Weights of a small GPT-style language model, trained from scratch on English Wikipedia: 3 heads of 64, no biases in attention or MLP.
Each number is 128 + 32 x the weight over its row's rms, rounded and kept within 0 to 255. Layers, rows and columns count from 0. Numbers have three digits each. The size before them is the row's rms in percent of the matrix's.

# k: layer 2 attention key, 192x128, rms 0.0945, rows 99-134, columns 64-127
# q: layer 2 attention query, 192x128, rms 0.0966, rows 100-135, columns 64-127
# v: layer 2 attention value, 192x128, rms 0.0734, rows 64-127, columns 64-127
# o: layer 2 attention output (transposed), 192x128, rms 0.0664, rows 64-127, columns 64-127
k99 062:095153155214139165097163126077185141068152097106177109079095131154113176104106146093129149110188092113159104073155124143108088103197113118140130144130106089188114147110043098089104156134145125
q100 070:076081139176169166163146146123142095113088105142142095116123122219143145113107108112148143151117119146154103165147169213181147142111130119094179138072184097159077176119074124122172079127133089
k100 067:127128105096149134060088155126132145097090107096058082196118130127164094113143118160146099138112105109149162107132113165165067136103163160077105133081163181097099183151146150162173074124197097
q101 067:095075130157102058125112070120112155122088122139127143146125097092129147067097120083113146137058174099170082161072115118143065115154155083107158184086120134103108129087101106133137092146148136
k101 072:063141158112086146107075120094121129102085152111170099069133086140123166153146112117130152118161120096125142160180144107075107196170107130158128109114153158148127127180102084153165128111187099
q102 067:121139069095185166086087078122130121132137107112165171140162163070123183090135144169083117095101140103154162125102162085101123084169102116114084110171095161063125103124066113144149087096134160
k102 080:191147103201115136125195103107107093115173187107195129137148055148113140119127149090153139121151106102071110160108154123094128188168047107156145120155087137159121080121110111142110170155068077
q103 066:120126170174173097137139118197148082133130085175108169108139114128116079132115128111139148153099062082121116178118088122078171201171140076103159170095049136194111221130116134134101119147105160
k103 078:093145058085102127132112140126111112151107127170213083150108110082113193110127124104109127117114138104082125161107169113184098168137170162093124064107166102130131069121064114174169108116149073
q104 078:135155101094064114121093138112106079099161143150102163137181092080088112174171121178154140125131070093096152096126140049105118124158184092123087157180131186160142093130117130171181093108122113
k104 078:136114089154093098113128121149125083149125157166081164100136078130160061126127160091103113125106087108127141147094104166097153130158111133149124137174095116180160077137126160082071136141083136
q105 079:143081093159145120098162130145160118105135076131134128159113151155098115112125138106124138120136132127154050074119154182156138129147152145121142112050153135150138135185147144117103082118134132
k105 086:148148123076095080119113062111146155171113143139145064132116166090111057076083179134093156139146125122091167142135168116100114177141126151105185084107144155144073111175164113189125062099101166
q106 082:135148122143117156157111155119151151134152138160124081138143142139100069120218146164148103125144137118126170151153128122138173103152158175143091110173185109144116116198146141155167194122135123
k106 085:161146180163168154066199109171118162108112184109077172130121136140152120143133069139185135116124093170125124134147120116124174065107134128177073106187144141116120115111160116064053147102148105
q107 085:166150147088131174128128198129129113132137102150097114156144114127176098113195051132086104100109047187150117144104179206131144125122168206123143116128170164149188160137140097118160152157140038
k107 077:134128129139176143134167157111055105101073100109089204146158119169158131236125018089160104143096123131130105163163070116184125088123125111185140137125142166179152193155130147086135131173123089
q108 081:169159090188157137152142144115088167176124079063110099091112169185135082121109123140099165157120123126099143119078080171095170191126110137156188171041138154216087178129148141116109133120130169
k108 100:122139137082129153154123094133100132146122106117122092097076128108148039110108138131130159136101184119127154122142097105154093094062154168131147095091130135074091121131134179143161116107116153
q109 089:131105155105113161130098185126130171142102154129097131100156146134101225220083157072115106091130127127050174140163104123072107055118162120165146159071123112105117162123155131092186111170134145
k109 107:112125148098125215125113123128144150070085078121117131089090102103170144108136134139117146132098124136111201084137072168106139127095137158155214189094127164143116102057124140063182086112143115
q110 148:126115108169071076144154165150137130138146111065096155135143133146081075111120113107165140156170135083175076095084089119118106165151105148143119159156142144209161158104133126133112115104158087
k110 088:142136049196101130164120127102127146107156154148173092105125087083110183082139110139099133189147104123116129095152154121108134173150095080110180127125143145103111095173088075083139115179123118
q111 113:112091127181076089122138072157141087180163114150112144142121113126053070141100137149069124088165192079143099063105097108080102127132166099114074088142123100141150107147166129155141134089136135
k111 123:105147148159143174081115132185124135137116125122105218203151116117109165190130134108197115151189086151124131176175152111144145147109122144092114092126119151192142142134135144178102167081143088
q112 106:150129130139160117116131147120068132153121124172166144129164105116148088121138110121121162098123118147139136113129145097138072130125173207194094127119081161097157122164095149143109071094118151
k112 118:147149148122109052104083120118103140148159117129133072118112138057091104113116149138123201081131187127142160110158125157129170145110135155095125107138150146147102141155104134198123135123117161
q113 119:157188145165119094120116157180069126106134081084131119111102108133093090109133108152113165157122154153157132073122140076128093110118170170112108167143103117120108124119188139193168142099161158
k113 122:145140077175144128082153127132154120162140141087121141132101142087119138047138146095080139140148126109196166125144158087082132139078149138105112117157169160123151095103130135206111143173118138
q114 122:189118102142111109128121119143205160165131148134104145165141112234120140129131137124103116102145135163163131133191111140082100132119122180104166091090200166126145156120058062161105065113140136
k114 119:103141140199142117221112104153122071124142141145141071077096091093104120148139146152150141082106090133153116116138114121161045110118133153145123125127156106149118158157090118189125148146070152
q115 143:075101142149112123129105099186133145106096149173154139155105122188132130116122157115155101162083142094196153117123052132186116087161103082192073108160096146157117188188131153156145131150112101
k115 133:148130113111129112106152162123088105139090112138091105108075157150156106131112158124131141147165116135186114097122112116183158150120143064135071134161161082099188147164122122147153116128108156
q116 130:040127164119178067078131119179055176124106162135112112110164106104170083081144175070046103149143148143170134130115104140129126125164104117121087158151112158164098133132128141101140093130137059
k116 127:180120078057063165124151151192149104116130149143158097106073127143139170051113141113153151070159152114131119135172166075157113134090107063095133134104162128123149098132177140073132100178125104
q117 117:154184119152114124124084107110113114148134120153094171161137131185184093121134114182148155135067144103048130176120147099165151161174134111118080117139090175135099078139109111171123168125098072
k117 118:143117116118086088114107118091119179168104173157136197165122204125161169134126149128186095144124142162085115193142136190128071162074113156137094111114110163141103148160126131138085163123155118
q118 126:102045114100172106138147148129120178147087112137102121059120082161094203151163128121176105142141101113179167153132143108157184159127131121138096106112172083152088063093203176132160088097103125
k118 123:129142140136129104169131157124106094123142132119125161091170160202138089161122148119114163137123165118143157108178113131119213095211173126148084126101090129137104108077103113086134117103134061
q119 128:120120146155148114086146138166132124089134216172104104132174108080147149126119149116075167102171102142160129132187132098170075137122121173160138130148139143087143100090111151104039085122190079
k119 132:108153148073085131127088134180134091100142200113146078178163076113162069136142101151133194127136135116094045150130108068186061137143102097166123114128125073121117112116138146114127101140112123
q120 135:099127205131210151155174115109150162162136186102133182131091169109066107080184115153165102133136117146149186107131118135098173130126058134093147123140163128087133122113086099122142126138140161
k120 130:104147158111161173127161152120107121118086092097123152066070124136147116135155131145114098112170112103137119118102093126108145124153131027114160067130113164136125158121093172190129129089163126
q121 145:095170130157162185139137142145161145137116134234094185140094113120167104107141196091135138139130160118112084116120062124132086158163156069105097146142114117141097148144100105146127138088116135
k121 145:148145140148129123100204120097051142134164125104097164099158105127126101149108152154117059187122137111125118136086170127182090113026136135098112135113156125050092131133149153063111115099088107
q122 124:141125120155145085162112127180121148099110093111132124134138122100087117135101088117088162148151166175104125112128159088115111129070128123147133111124052113152120166123162109114114134118152131
k122 121:095102119132119145124090170084184156140135124092162120091120166111147091070110172144119185106057115069097214111101146080120152157130112131130098094158141127086089140135105138135153096156122135
q123 128:159163089107068163094125136086100056078119075107100161114148076116139127136151161083162092152155094143167092098070131142195112137141129138122132159116095085112173121116157122126142133137121176
k123 124:150149053198137074130120166053104091123139115137161075117057148109113167094117177131081124155111140087124087130166128129147154135095164156133086116129172150174110139109076097056113124193132141
q124 136:137185165093076100121140160091074122088143100152184086180124080133198133132165107135103103116100159163147110119124140186112119120154128200094139170190156091180118157139060093097124101117129108
k124 124:170146101086137116078126105129179169128125135137156087113114116141122189117185109083151157089120110146160086064130154132143090147113094111152157111134177166146118173148114131142162123191115160
q125 135:123057094117124078076135161105145122183119081133165135106153133123112119149074129124167096081079091056087175133124127103160124133112148142144080181162092162164180101167117167166121118139029139
k125 136:130120166063097098123102115123139148115144159195153009135113132083129148160127153110098136084149112099106123098091141192139180177140118070107167146141119142173138138165109135167166142089167135
q126 128:150185104147173109098208143131122092156149137151090154092098116123097084115148173134166136140174164188128116087119141106172145123178093158083117184105120165120181112087185113181083181162121141
k126 123:105122030107183125128136204142088127108124107072154176142122205091130131146147156146110159102134144099094089177146103087141109150076098088077090153140124147130059108098071118127086091135175153
q127 121:107154111101103104124079149110123145106182092093110108133114118154212132127093173149144150201139174140155166103161096139089136141139115110175104110095184163128188143095105162084178075146095134
k127 123:144123102095118124191184114184098111161094072142103092093115142138118107083130141112146069130154157163144123151129128139178167093150135218194148115124154089116125130164093104000136168124108197
v64 109:119182116145118103068133148166115188111125152117130144099083162130129127173133149136115141111151109083130030100161167217105102144186182121183112068133101125152127163125115196136072135118138064
o64 115:109157127185160170120167124146173086153120114099088148161132133189093170096096124176158130113107129167133130096179157094090145143101151134106126131110118119141085122083092085164150079122170153
v65 104:125109167114134114052114103118130148069119132147145163119076137100122119133122144149177098128214128113137161153093139099153145145134142168131116168152121085156074099183085128081083134142071169
o65 108:144109143123077105124157122099156136159126110098204079116159142150127114165193083077075159114180119147060098151178154146168169105076106098097141111099150117136156143102122194155099117126173171
v66 108:126139109118072171171105112146154168196124117106133098136107151151120076140139129132104044119058128060191124172080163110170075137167116101128150102157100115087094134116113051127102144141105185
o66 112:151113077139090143084071098129077162098153127151085096140154123144125150133157161148142117148163144177131153084121094166129178172133174132062161202134082145161137074089137223186156141138188100
v67 111:145072118172118128149111136099127123170075098181159178165091116136173087150133149146145085102165129122141148067139111148098061155139117205124137086181131138120125170190124150076171172103117104
o67 118:143141111140127103143144063112128150143130119138138211091112090120108144170131143120115147068183098120179108078174113196159133178080155108080148140187143070119120113119099191171126156098114090
v68 114:121138157169141081111088075161121150127083149161130123132110167126088086089103110175139116134129145085072162137188090137178156125118157123117111155087109126133085091163154112087164153144174144
o68 124:094053107157107122130154104057165106121086120130155099124142188114133102136162075104054142177087081089112156134069126141099128152119134136133083153118130155099088119135137143108103188135132102
v69 105:084152157116188114097135094178105059145124115098109162106133113129087139143137135095103135164080105159127164186187120132138169134169147127160128114201109113124146116137112087135135111126107158
o69 114:092134059141096097123092081124143133136206159123075117135129095135208138136150084064143076144104181132097096164104128124143166136125126160100127169057138195125104092099100170054158162165143150
v70 116:178122172110134144126096142088162113099131117200135111118116129131127136109120178127165090174166162119237081146104143112085160170155106059163147133135119126181092161120174181142165120129045110
o70 117:111074138092126139105116128117130145157142072108128175109174146126089097200103120121156119084166127193122131121099159132131085073126147134164186074189136094158153128108107105132095119082126189
v71 103:182161114141111127167136116129124127179081120116140085138163121149149084093182080138185120132147147137155149157127162159067164145119113106096137076169114147150059081128193135157110109144131105
o71 113:067102079148149144131110063154165099146114082118110122167099124131083074148113155120133128170175152174112175124081059141105120078127180116170177174177091089176124143175134099105124105110158115
v72 103:175096159087089120115172183094160089090101094129156113151135184114127152086112136112125093099042164112155080092201111121120135093094146144126189129166137115090128164154181119157151147095097117
o72 110:128145100117143142098121117118110123157165141138124177083077165111085132107156139170166131137106104136092135142119130109121081084182208083126144153113152109144045118107129115160127133158137152
v73 117:135113133134114089146128165133105120125150124117126071106146064115135095149112121158198140127105129160102154139090071145148230139100115135082148095152172143136172114207119060130124153069128189
o73 129:150135104133192108120111090165220136140134180134104128115098090119123121097189142083108159130123092177114072160112051084147100123138084098125112135184176144144156140125156186070097140162212103
v74 108:064099107132097167142093143091067126122079136030189102132104179134079104112126116091182154117176127136058130178124142107082141118119111140072126137136145118122120197155145095138137150116075150
o74 117:163191145142152126101066153139138145163146139144122095130086118163102136122067158113112104113155170113100127126136116115121128077122130091159094137089121127167103132166168175114080121176204208
v75 110:147104128138145114104080121170116127023119080140154105158168070116145126089146125137174152197125121126146164125094112182128153127162153149173185170149129159102107110140110146090115174131091088
o75 119:151113162138129131128125105130108130194134115163106152111102192160148108127197082100119165112129119108109143104132151131163163127138159096166173142174154102176147120072116158085105156101090090
v76 107:169170148089153153198103086106102152136171152118168107095086191148142161098124105096109124149079121163124025187119091123141142153130132159200147143189132134085169132154157120154181127121075127
o76 106:090120105173063095109142147177094139201117170119109128123054170204157149182080071141151155148163123140090145105135164069094120086113183166110151159119110162111086113108168119090169163127153110
v77 109:205124096136143125123111161115147109158160089154104150130148144132142145130137144085144130128104140109060113182129129168121091115112059181094116158122147076098089188103122151158142153135172145
o77 105:133114097142120131124122090087069170144049146096120128107081071164187117154149137101128109130153136184120110155170128147087098114111169098180136079121052140147117125110087082131174132158166150
v78 113:085179114118166163154186134082119099172100117196074112115151089127143154196110102146099172080098145106141117164072119117154081133237156132112135112146137083112151078182135100169136154131102123
o78 123:124163123166089117130095131144155096120136155091129157118067162098108132045095179146121132136144131157123109121126125113154151133087104157076240192143122136101126097146117023148141105129123079
v79 112:155131113095136113134161165117079135114136141192119134101155099133137105105115126118195181070110105190085186111122071138085052136111166107087138129095160147134131093118142115111127098151170126
o79 116:107125120108135144165103056060181093124138127113168126106090048055107104158161162105077084153089202109117120153133105169140065115146178046140123092152069110145139134152140056078077114139118131
v80 109:116119136109159118068089135125114115144129141192112123205109161096092068153123084132136149150170120127137102126152185136128175120065123132140130165111152135117079082130065131127177151130125140
o80 113:165082149220123091145141199159131095159072108089117072115154111019115154156110146077126165149170099055125167152114113126171127156165154113074175092133147113109145115137134169126127142162159133
v81 113:167166133121108140129111127131098137134130132132111135117176071093118088215086119155153106182110155088201103084137145097050155130144083119152162124173140118136138152167057151123140158124155086
o81 126:151146152196148105121124171175157054118119076147103153097085131143142162097095142133125144119139131164094113112122173224150145164184108151121132093189140122164127074133081192172146103060122124
v82 118:110093118099157110145146097148097154082139120119055101114103165136109069123122110142067071128198101171162159136094101114150093166126098123073146147146065113158140172109104166126197150110099154
o82 127:105123109105114161149093134078145154169103087096144161116121127097158093203095143208078144072148177155122071133117162128166094101125123150114152139163118185124106134109104193163171119146148105
v83 104:123077072129189174210127127130109094160159192092135137141124126126124095141119102103196132122098108115136137079145088092117098149140122175117163175120124059095134153101119109185174133093137178
o83 105:152190187104172122105091136173090114124121136122133143141148122054143129117107154159122188153174125086106127125142144142157097117098142107132061184144086088127131085129098159127219137141190193
v84 110:097119146145100070109064137100161123136157126068030101133116167138112186127109130114086102105186102137100126148109151108090206115095088170113192084134115138110140138090105128121144146085061103
o84 122:152115141114170139164117158145143114135147113149138102141128117115173112175106084098185136098131132146088199134112109133144054117079037107098127144077142139128129141192105127118078105172164143
v85 114:141125112117138144064089085132125190167118145125113120107141100133159129125119155142090093185117101111141100133113133163032181134084145143124129110112087127102134137144133149164134074106152155
o85 121:141097160147088099136097101171108151141056118140135136143136121062136079124191168113108111131151121211096197101141140117136131182158159113139100102126131149129127144166108212085123156149122124
v86 111:093106121129107115095141133148107120130091131050125116060168115134109103101139162107180118126151167179082117147065175066092136080093162114119097108137179162164114141146132136119135186102113141
o86 116:137119126088199173102193102168160130146157133078118106148133099139117128104170138065120162098124129120126100149163133147117166113152112160178115211151155175179077157135130162109163108186114147
v87 103:130111113156124078139102083122077134136154117119130112140150174151180167119118134100117094138158094091106143112146077154084125132167131095040068159123096129137172143112116137104159120138057162
o87 112:130193103139207118184077140132131151110127113082092103070103154099124108110152106166128137144092102146161103169118122094149086170127120162113164094116100087111127164180157162165099141111121185
v88 117:154114135096086143145064134148106169075171129151033140138137096129126135164168172138118115182080094087159176149163117126115131161119161148136162094153128200061162111106196142135121146140173100
o88 129:137048135118144124147171174153110113088160139192126101148098199145144121194166160089123113097123152160127111187085151140166100141125151119155127172135137127105125127066136034167134099147147112
v89 108:120171106125126179068185093095142102132097110091178116134075116114151064132101124138138089136116129066172115164117106143134074119139117091130169139097142055121152135068147070185098091120130110
o89 109:156151147158053150118103056151081151080090171135108143118171088079127146129126146139100137156124125162129133071118198143148167151130142095189102160154093196159092141109074149115128099157154143
v90 112:118061071109164126079110085136155142110114161127156077029090143137144143120105089113127127145110144121084162116122125158147141177140088135153126095102100180095096110108134157172098151140107129
o90 117:090091150139072125123072137146125091157119123146033098117138113099165123131168181169116128163149104114178171119140143048133137097079184157145114094131173156113152133145136117088095132161141130
v91 114:132204098104155124109079114106095113170144072154086127148106124134112114092112101074133146126113125141125140083176133173103167130109128110064099147137097126070009133089116105123146154096166104
o91 119:133126102134190117097153146105114156034133119168163094188147099151144115167133117170128113163160169125144145154074099161101116133139156125046110076150065045125113102134107117099125149097095110
v92 100:098118065119099071087126135116165115119131115104215117120097124166143151101093122131146111213131104148072153050091108151182185149101086114148142119113155117153119154106135109136104080154114104
o92 107:119194141100138195093082113113096147144129173156098104103228120071138093130166139131240115110091142073136153129136115107123107140138125163144089061137151149131170126134121171087061149107147126
v93 114:124098193113054098096079120092122024102113134145121158155163079170150112131140137144157113109178138155119139151148112053093123116122151123130109137131159162125108119115144027156129105164087152
o93 119:075149069121105161104162179148125161112174143090133109081178154111086123058178104072091092100121114119089066143082150119181100141089096107124135151097135151146150158166170115148112140136201124
v94 105:159114092138178178107054148126112094101120100119137150097043127100141129128074141155126137096160106117135153138085172195121154120088109135157140114084077081109088165119047135095084174123156176
o94 112:098150165147115072122114082158154116116034148182125131168158127115126111149157130143114124111126102155144097093193185127074114133145070127109124070125119184107121138079143145087111116146053123
v95 103:067089129133117159160144124128139094135127121111186157157139142145115202107108113157183074145040151094093165097164166156109150124165132130121124149103126117179135153179144086114061109108141089
o95 108:157198123134146106116080062117169170144184122108110143088149092144134099107158111075150087131083146078166182105128094098128116119080107100117110157131124130125111105153102126126087123116086166
v96 111:157127096130158180165107135085114177137141107089132132110134112160094163102146132146138087167154131103125188161137098099117143156182105058136127139161130115154152094213134135128114064146087160
o96 119:106146094112115081109070163140128126129174147164188123156075180126102086157094067078153141144151156154136163170114064162163172149122116150142106153176059079171169095084125180117159128067144177
v97 110:170150116161104141138154120086161097104134156101121111101129147107180171110138114094225133164179121219114160113130078116139155146151158161164088097132152171137133075149070131124112168162123098
o97 114:074160124138131124147097055173166069193154187144109077082133127140129098148167073045181157130137138096108135160128158150098147114140061209123087131168137066124186150176075106131116127131120110
v98 102:130150127128108142093173071135132140148138132080150148097133118152111096130093144130105181184091137134149108115105117115062163140090142121153126144109049118173125062135153164133160109136129102
o98 110:135115168145149171161144117181121056102161121114133124120212216118139111162089171171172127143114152130086178169155168181095131062135163148092147106139142158124104131167107066087113132153053147
v99 101:105146141087083100185090125147137107109130072098100130107120106126101118175103112119122164093090098131046096079129126115121094116135170113129182101076164140160122131151099099103099095118100105
o99 105:118189137153179116103169074135140161109208131144136137145139112085086130069129144109125117162113134074104150131153146098100125137070121086000103127152111164093135169148146138118096153103125130
v100 111:091121146111171125183108059095126082184145130095067141122157134161118120120178119095123133122190131183071137061102179147158079160139103173117129152125111122151082143088150133084168148177137116
o100 118:101126147082105085091131164120132169106161059172117134129139094107130097151087167134144137074100143095180100190152140130117130114072135147058159114134202123127128177131144160156159125110087088
v101 104:133128113120117156081170107097133119194129146135091133144166074081109103136100111132163096131124114090174149115092098071122107098068106143142094117115135084173113164184136198101077130138179132
o101 101:135127195138163150083122098119183122108103079098150132088138111079160082124086166090133162124116068127139140137124144177107089146189126142151136139132157143153105130104067167176138076148103153
v102 116:113167113103130137142133104181101118073110162146135123168148123135112135139128178092091146167126168180165128152084090123051102122178150133118126075126091111101150135118079097144120172117171134
o102 120:181124148156130190138098131105128090061103170158105103091123198108132119108177134157138077130168158108074122149159127127119132076078126169096163136179140154132160161142126115148128129139114133
v103 113:195051090126170124095125122148110115146140141131121131114139085149155086097146132113115114100122157126117138199047096143098194107126097149154094167087125168174102132152136133146092071173123109
o103 121:146082146097047117103134101103110072132102098123098178154129168079150126153161161086114092157160098117158107103135095098104109146125154124134158127107158149132137101126128078105097137130159209
v104 111:154173124128166119101141138143114115118097130083120185116128063140119155128121133140142134096108098185102166106151142142142171105132116121126133068172144162070137096066148137149117193116118083
o104 116:075151147131105143107068179136194122121176142125117145205092152163152120092125150093130123075063121082122121088085141142093101149151113153144125112104162136133146152169122112076156137136145137
v105 114:181113137148162133100144150091255140105121113165098105110070143092118135108121123080172119128141114130094062131142110093184095130077172172112135108175146103181111090155154168140173102099086118
o105 120:107075086146161108102156139114145094190127145110145129127143142096103102170113103157120235108155131143095138114074126146115154138126139102107150166084074096129084118120087064123105114153155168
v106 115:128129116174087107109168109193142114085107124149087094120139130132061081107171157073092123120062200098076154122119066148111122096169131085133144067152123130105133124136154124079090113164196146
o106 122:154094102173197138102113128060158145113087122167083163139126156159163122135142109116096131174098127117159110152166087098114149092134130125103044154083094134114165157075116131138128181079106138
v107 109:164141106107137116149166132119070172138163140172097153083153131116114081129095113092171132135155119071149179154094167115115133132164111111128117171131135089121137097075083107092119082087145137
o107 111:117102127138140070127131138078159119070114130124118107104136112082124173134205146068093093188057161112110119153189130155091105145107130104131186150128073131140160049085156131100153125142130202
v108 111:122087070125071136134163106133155119046115120097140131094103159120143164125124117147118138140197170085084115123111154135129104120141172141072180055160142161036160097073134140095117141114105090
o108 111:142154153138175074170132184163088119140081155123173112183094117121116141133131121086169105136091083088133160133172130154143170069106139143176115197115111150137121208152136101172131103094146081
v109 107:110088107138089103127130117123076120120140105095181063128113147167077144176081125113105113124112129120073135088117108133177102119112039109102139189101117118138158127149095106103124142170118138
o109 108:154095146086199178135135125130078105099109109167102151098113093070158115124058146183128102137101131083157101206156112117095120164123111155095134129162142171080161121126163147151134090132119138
v110 101:141145117145200106112088172103170135111137111139077135145141135136130144103108127201153100129178162061128171067164128166128085140133151115130119077140121094192136097161135175109122067154155123
o110 103:081196131122159098098131105059149073078157131118131159131141119108114114159119131122199152136125109118189128161116167144157087139187107111132117071078138128131128128063113095126081110069148118
v111 112:177108149088141130132134094092143143113126113089123105102181142099136127156133128176048148110158139134136100133142057139121140170095088136150155171109135127085091119202138146149099087123129102
o111 115:119091152077006158092145142154108062166093106144155136127057145118163113106090128161108122116119122181086139168145153087170122040164157124123157085134140154131152142158144140128084124096162184
v112 113:170161156094166060164078119114108171119092123163139087111178174130109120129105143166133098141104099138109077146122092180116088156108148078116142176130146147081138131131147107092110104156126131
o112 114:109100133126127140130174094134123100133147116095108102131101102107142129131172150088136116126088109117101120130088063087136107181127147107133159119137101158093131164135188194128149152071106111
v113 115:131101068124112139133142170055108066124169165122104133133120191118133139192126140118181117118106152148107152094101115074083065136080146141175138103125153105153208161155125174128196106151108093
o113 119:099197136137140103152108147128144097174145103093134161069146108107121134128140119140184198059135105116167117151121166185155076180155119135173124176188118112141172108099184037156150097144125112
v114 101:193098182145081131085123164171182145126189151098104140195122125143111081129100124192114170119104160109167191130079083174115087144129132129143116107168178156115122090111072107100116173133187127
o114 103:146100096111142128179109149096135092120084177158131131187139140160107187101196132065112141170094139106155113116116079185138135150166084133153075107140070102118166134080077142136091133075151070
v115 102:140063129117160163121118117056100097119149129115126158121142144113107143112139035087140138124100104151141187152130134082196125128094132101129177170129131079075144124082152134144159122133130131
o115 107:130162086123045138130097178105115161154164124190113116175181139087170151130069173157133166138144133043148154130076107143153095167153098150103161160154100126179139128131127102133178159160108114
v116 098:122120138099108158127060118085102169142124098103068103187069123098143164140124148132117105127063085161143137145132088128130055131085141110174138105163103164154152145157131136099169077141149121
o116 105:119094100179090079152156102155134159107196162133137127144124164091107101147134105030138199092116149120146125138111135159113139166144141130109093112161090104087115123134085142190155126103125108
v117 105:170173163137118086119156098057111087163124133040083155139107115169157139177155138081103102072087146103134154132136123094108157080141098100177100112089110127134107140158073102145146139163145142
o117 111:113146103104087149165089071139121109106175097166090137080168075145151147129126100157099155196151127143068111114174125143078095166128058155050114114112151134146131124127105148115136123142187090
v118 112:091133126079086105123089146112124125169147123150160123171103142124124095207105163124090096125139121101224146072185121083184145134148067163105089172155112184088093186063122123143104190115116116
o118 123:121123155151255110181142113130085160110111089096121106142175165097093146088121110168113082164168138120113076127106119132084072155136130150139103126143175088075158078142111147156177107111183158
v119 117:172078128084089151119119161079088130145085117128117157175104131127183165139085152105143134144155076086225085113189122120154101146147089192126173074137149108158089102131154096161127123122137104
o119 116:129158126054153128155124153209145130144156155113107098127112104090100176115056146172148083165130120093149086115134134200118114161118170057141174135073075080075068100069123143118080127126130098
v120 111:079050100193150103116142145128143140163096127132176063186129147146151125104134133121114116157170155154131055146181086132100072138129114119146106094112087109187137106094177091116125108133067124
o120 121:152110079117154171128134166121142130132150111111031170069139174110100170112018102142175122126138130113175108094186118147150140081122164092140125151104109172115085141158170074110122158109149184
v121 112:161132136180175108107137117114117152178119147175099132127092155085150145103172150136101149106121154122195107107156202140239153136119114080158111164128147143119183163099206161130099135082218090
o121 116:108093157107107128126175192104193180150067136164100127122130131120111143162096137223150119158146129123159128107122078117061101166141118160123124106138154104129132117082109119107176120102106182
v122 113:127174119145101172190143110121084113143104135155160077163101197117072129138110096091175133099125164077151120130122128145149101134110085146160178137140158089130094124163148093140096139090152115
o122 125:140136156137181071129127144136155160148098120158105106147123093089069122111015134098109140175091152128116155106091112167056159143115138081132102208165071088073136114113128151101122158149091128
v123 114:122116151151139095152161124097175175094107154191124133164144119155088116132136124128083122131124118145088185143166096135211151139111087163101112129159112137158132145144140151145138129165101189
o123 120:105105145143134102125086156076130100109142097182140195109119118140132118178081154100175127112200104110127110132074132104123110129109086141152067066101190130086141134137044205159171121124122104
v124 109:145140153160070121153127128144135157182146065126124073153105152133135133203113151136107146067067170106095094204145147151127131121131163054101141200140200119179162086117132078122180112112131107
o124 121:183093110145131067140153137158108131109191141124100125097117059116112160128116119073118150204094127148142125155082109131141160140138075119090156120170137105065068145112124053164096155121168163
v125 105:165104134161094132170103115182170129112159110136040125059121159168109089160120149124104169072104104112112146095139151164149105130140124167073123159138148129141167167145107123165105128137129232
o125 105:112106116148182088110090096093092164122078117138146135127084101112114105124171144156066097139108135234159133102152192076115108146123066091092073092105096101097100136118068161106155124119141116
v126 115:194126096109159137102194151167103142115161153171160130125116054126133160132137164156205123132055049200121072116126101107064153092146133094121147125224111144107110159144107182116148078134113138
o126 117:086103145140150107135094104163137079141128121094157192140082069203156149155144124144088135060122147125125078120120065146162146166154203154158167089099120149122146073084160105094144104150108157
v127 114:158183164129148171092120149081102134161113102178173114100143140140136175179111141135135137115194136103137074141126141087116095097083176181068101105101141116099140106181139140125139109163132154
o127 120:083174142154154137100139102119126165133106144055138114139143168151123088122117136103137093118118135136104147156099117101075131142102106119081171080115056101094151210144173080180144134090078093
q128 079:135144112089110137127142154048101116102149142091159147162191123092111154152112115120128143090048149075168183112121137138169102120113122142115197140148173113087115181105133075107107120115148065
k128 081:111084139072170092100065174129131150166124158132164122098103095154135035108060128147102098120122079154087058122053134088150120184137121101108119172150122116103204152103145127109135138135099153
q129 102:161147153089176181193123153097101084098134126093133057183117134131174121101165136145149197146107153176145160176150139135150107138143083074179193067158161139104085118142113101133123174113190064
k129 096:165132157055125127086098146100113113095131172171195133144112148101154155140172095127139178131181133126189122205138111161121156112124117109168161176130110115149189098137134109027164154141142094
q130 108:147189132116155132201079192066083153107145160107131053185154125141171157145178144123157176115116154119144094144181148133167122135164108151124139077158145110123080137142095078142140164101154088
k130 104:143123167053129204136145135080160133106146135119114081177074085144166136110159089133119132126137115160120136199143086178093114113105132115129189122137166086186126135164157065106111185131140090
q131 100:140142142147182136204101167096107126079116171061122061155140140144174171142160141106171173143140189156109142199181135140132132109143119093129165121151177152123051129123118097168149149093173093
k131 092:116151130059156173094133143145144166100177162142119065135066129142175135119205074144120121151205126099123118168121098153099123108116158122144150147174106030166150147158176112111115156169152100
q132 100:124065153087114101096126161117121145135163102133142176159078152153063077110157145155082081133161117135146119117069091103106174132113183171121109141134086134124115135122133131123096105130120123
k132 096:115096113168097108154109120205163162184136076116122172129153119133107132145063164067143106100097094103145110126161158123161077152159144094175128126139111179117188110105155213168132177202083129
q133 094:090040096141118100064150089189172072164144084162083184084111090115114060122101130148143116142150138108113165085115144103099101148093174122128113142131120150119180127128146161113148129179096143
k133 089:176130158160114054136140158155090097160125113119135166131205117065083116133103112070141159117131107084136132024168145114147125132140123142121114124096087191078147105114086216131130118117147130
q134 080:118080107098156125114108157140115105222116102156094119085125181155084087108118120110096125125115135141128154119079125162124090144083140131114073189095106110114164134161125178144134152155124102
k134 096:160107141170074092089136114080086117127082117098170171065206133114076202090075150151147157142100125092104132035119136113123121112157089120134105140137110182105157103092114165061151121119127177
q135 083:152073165154141118139130134168073118101115147086193133083172138162147133119052167094088117165205102146146073097120111090108141127120129178111158169105092136148124105118112114143120153177182104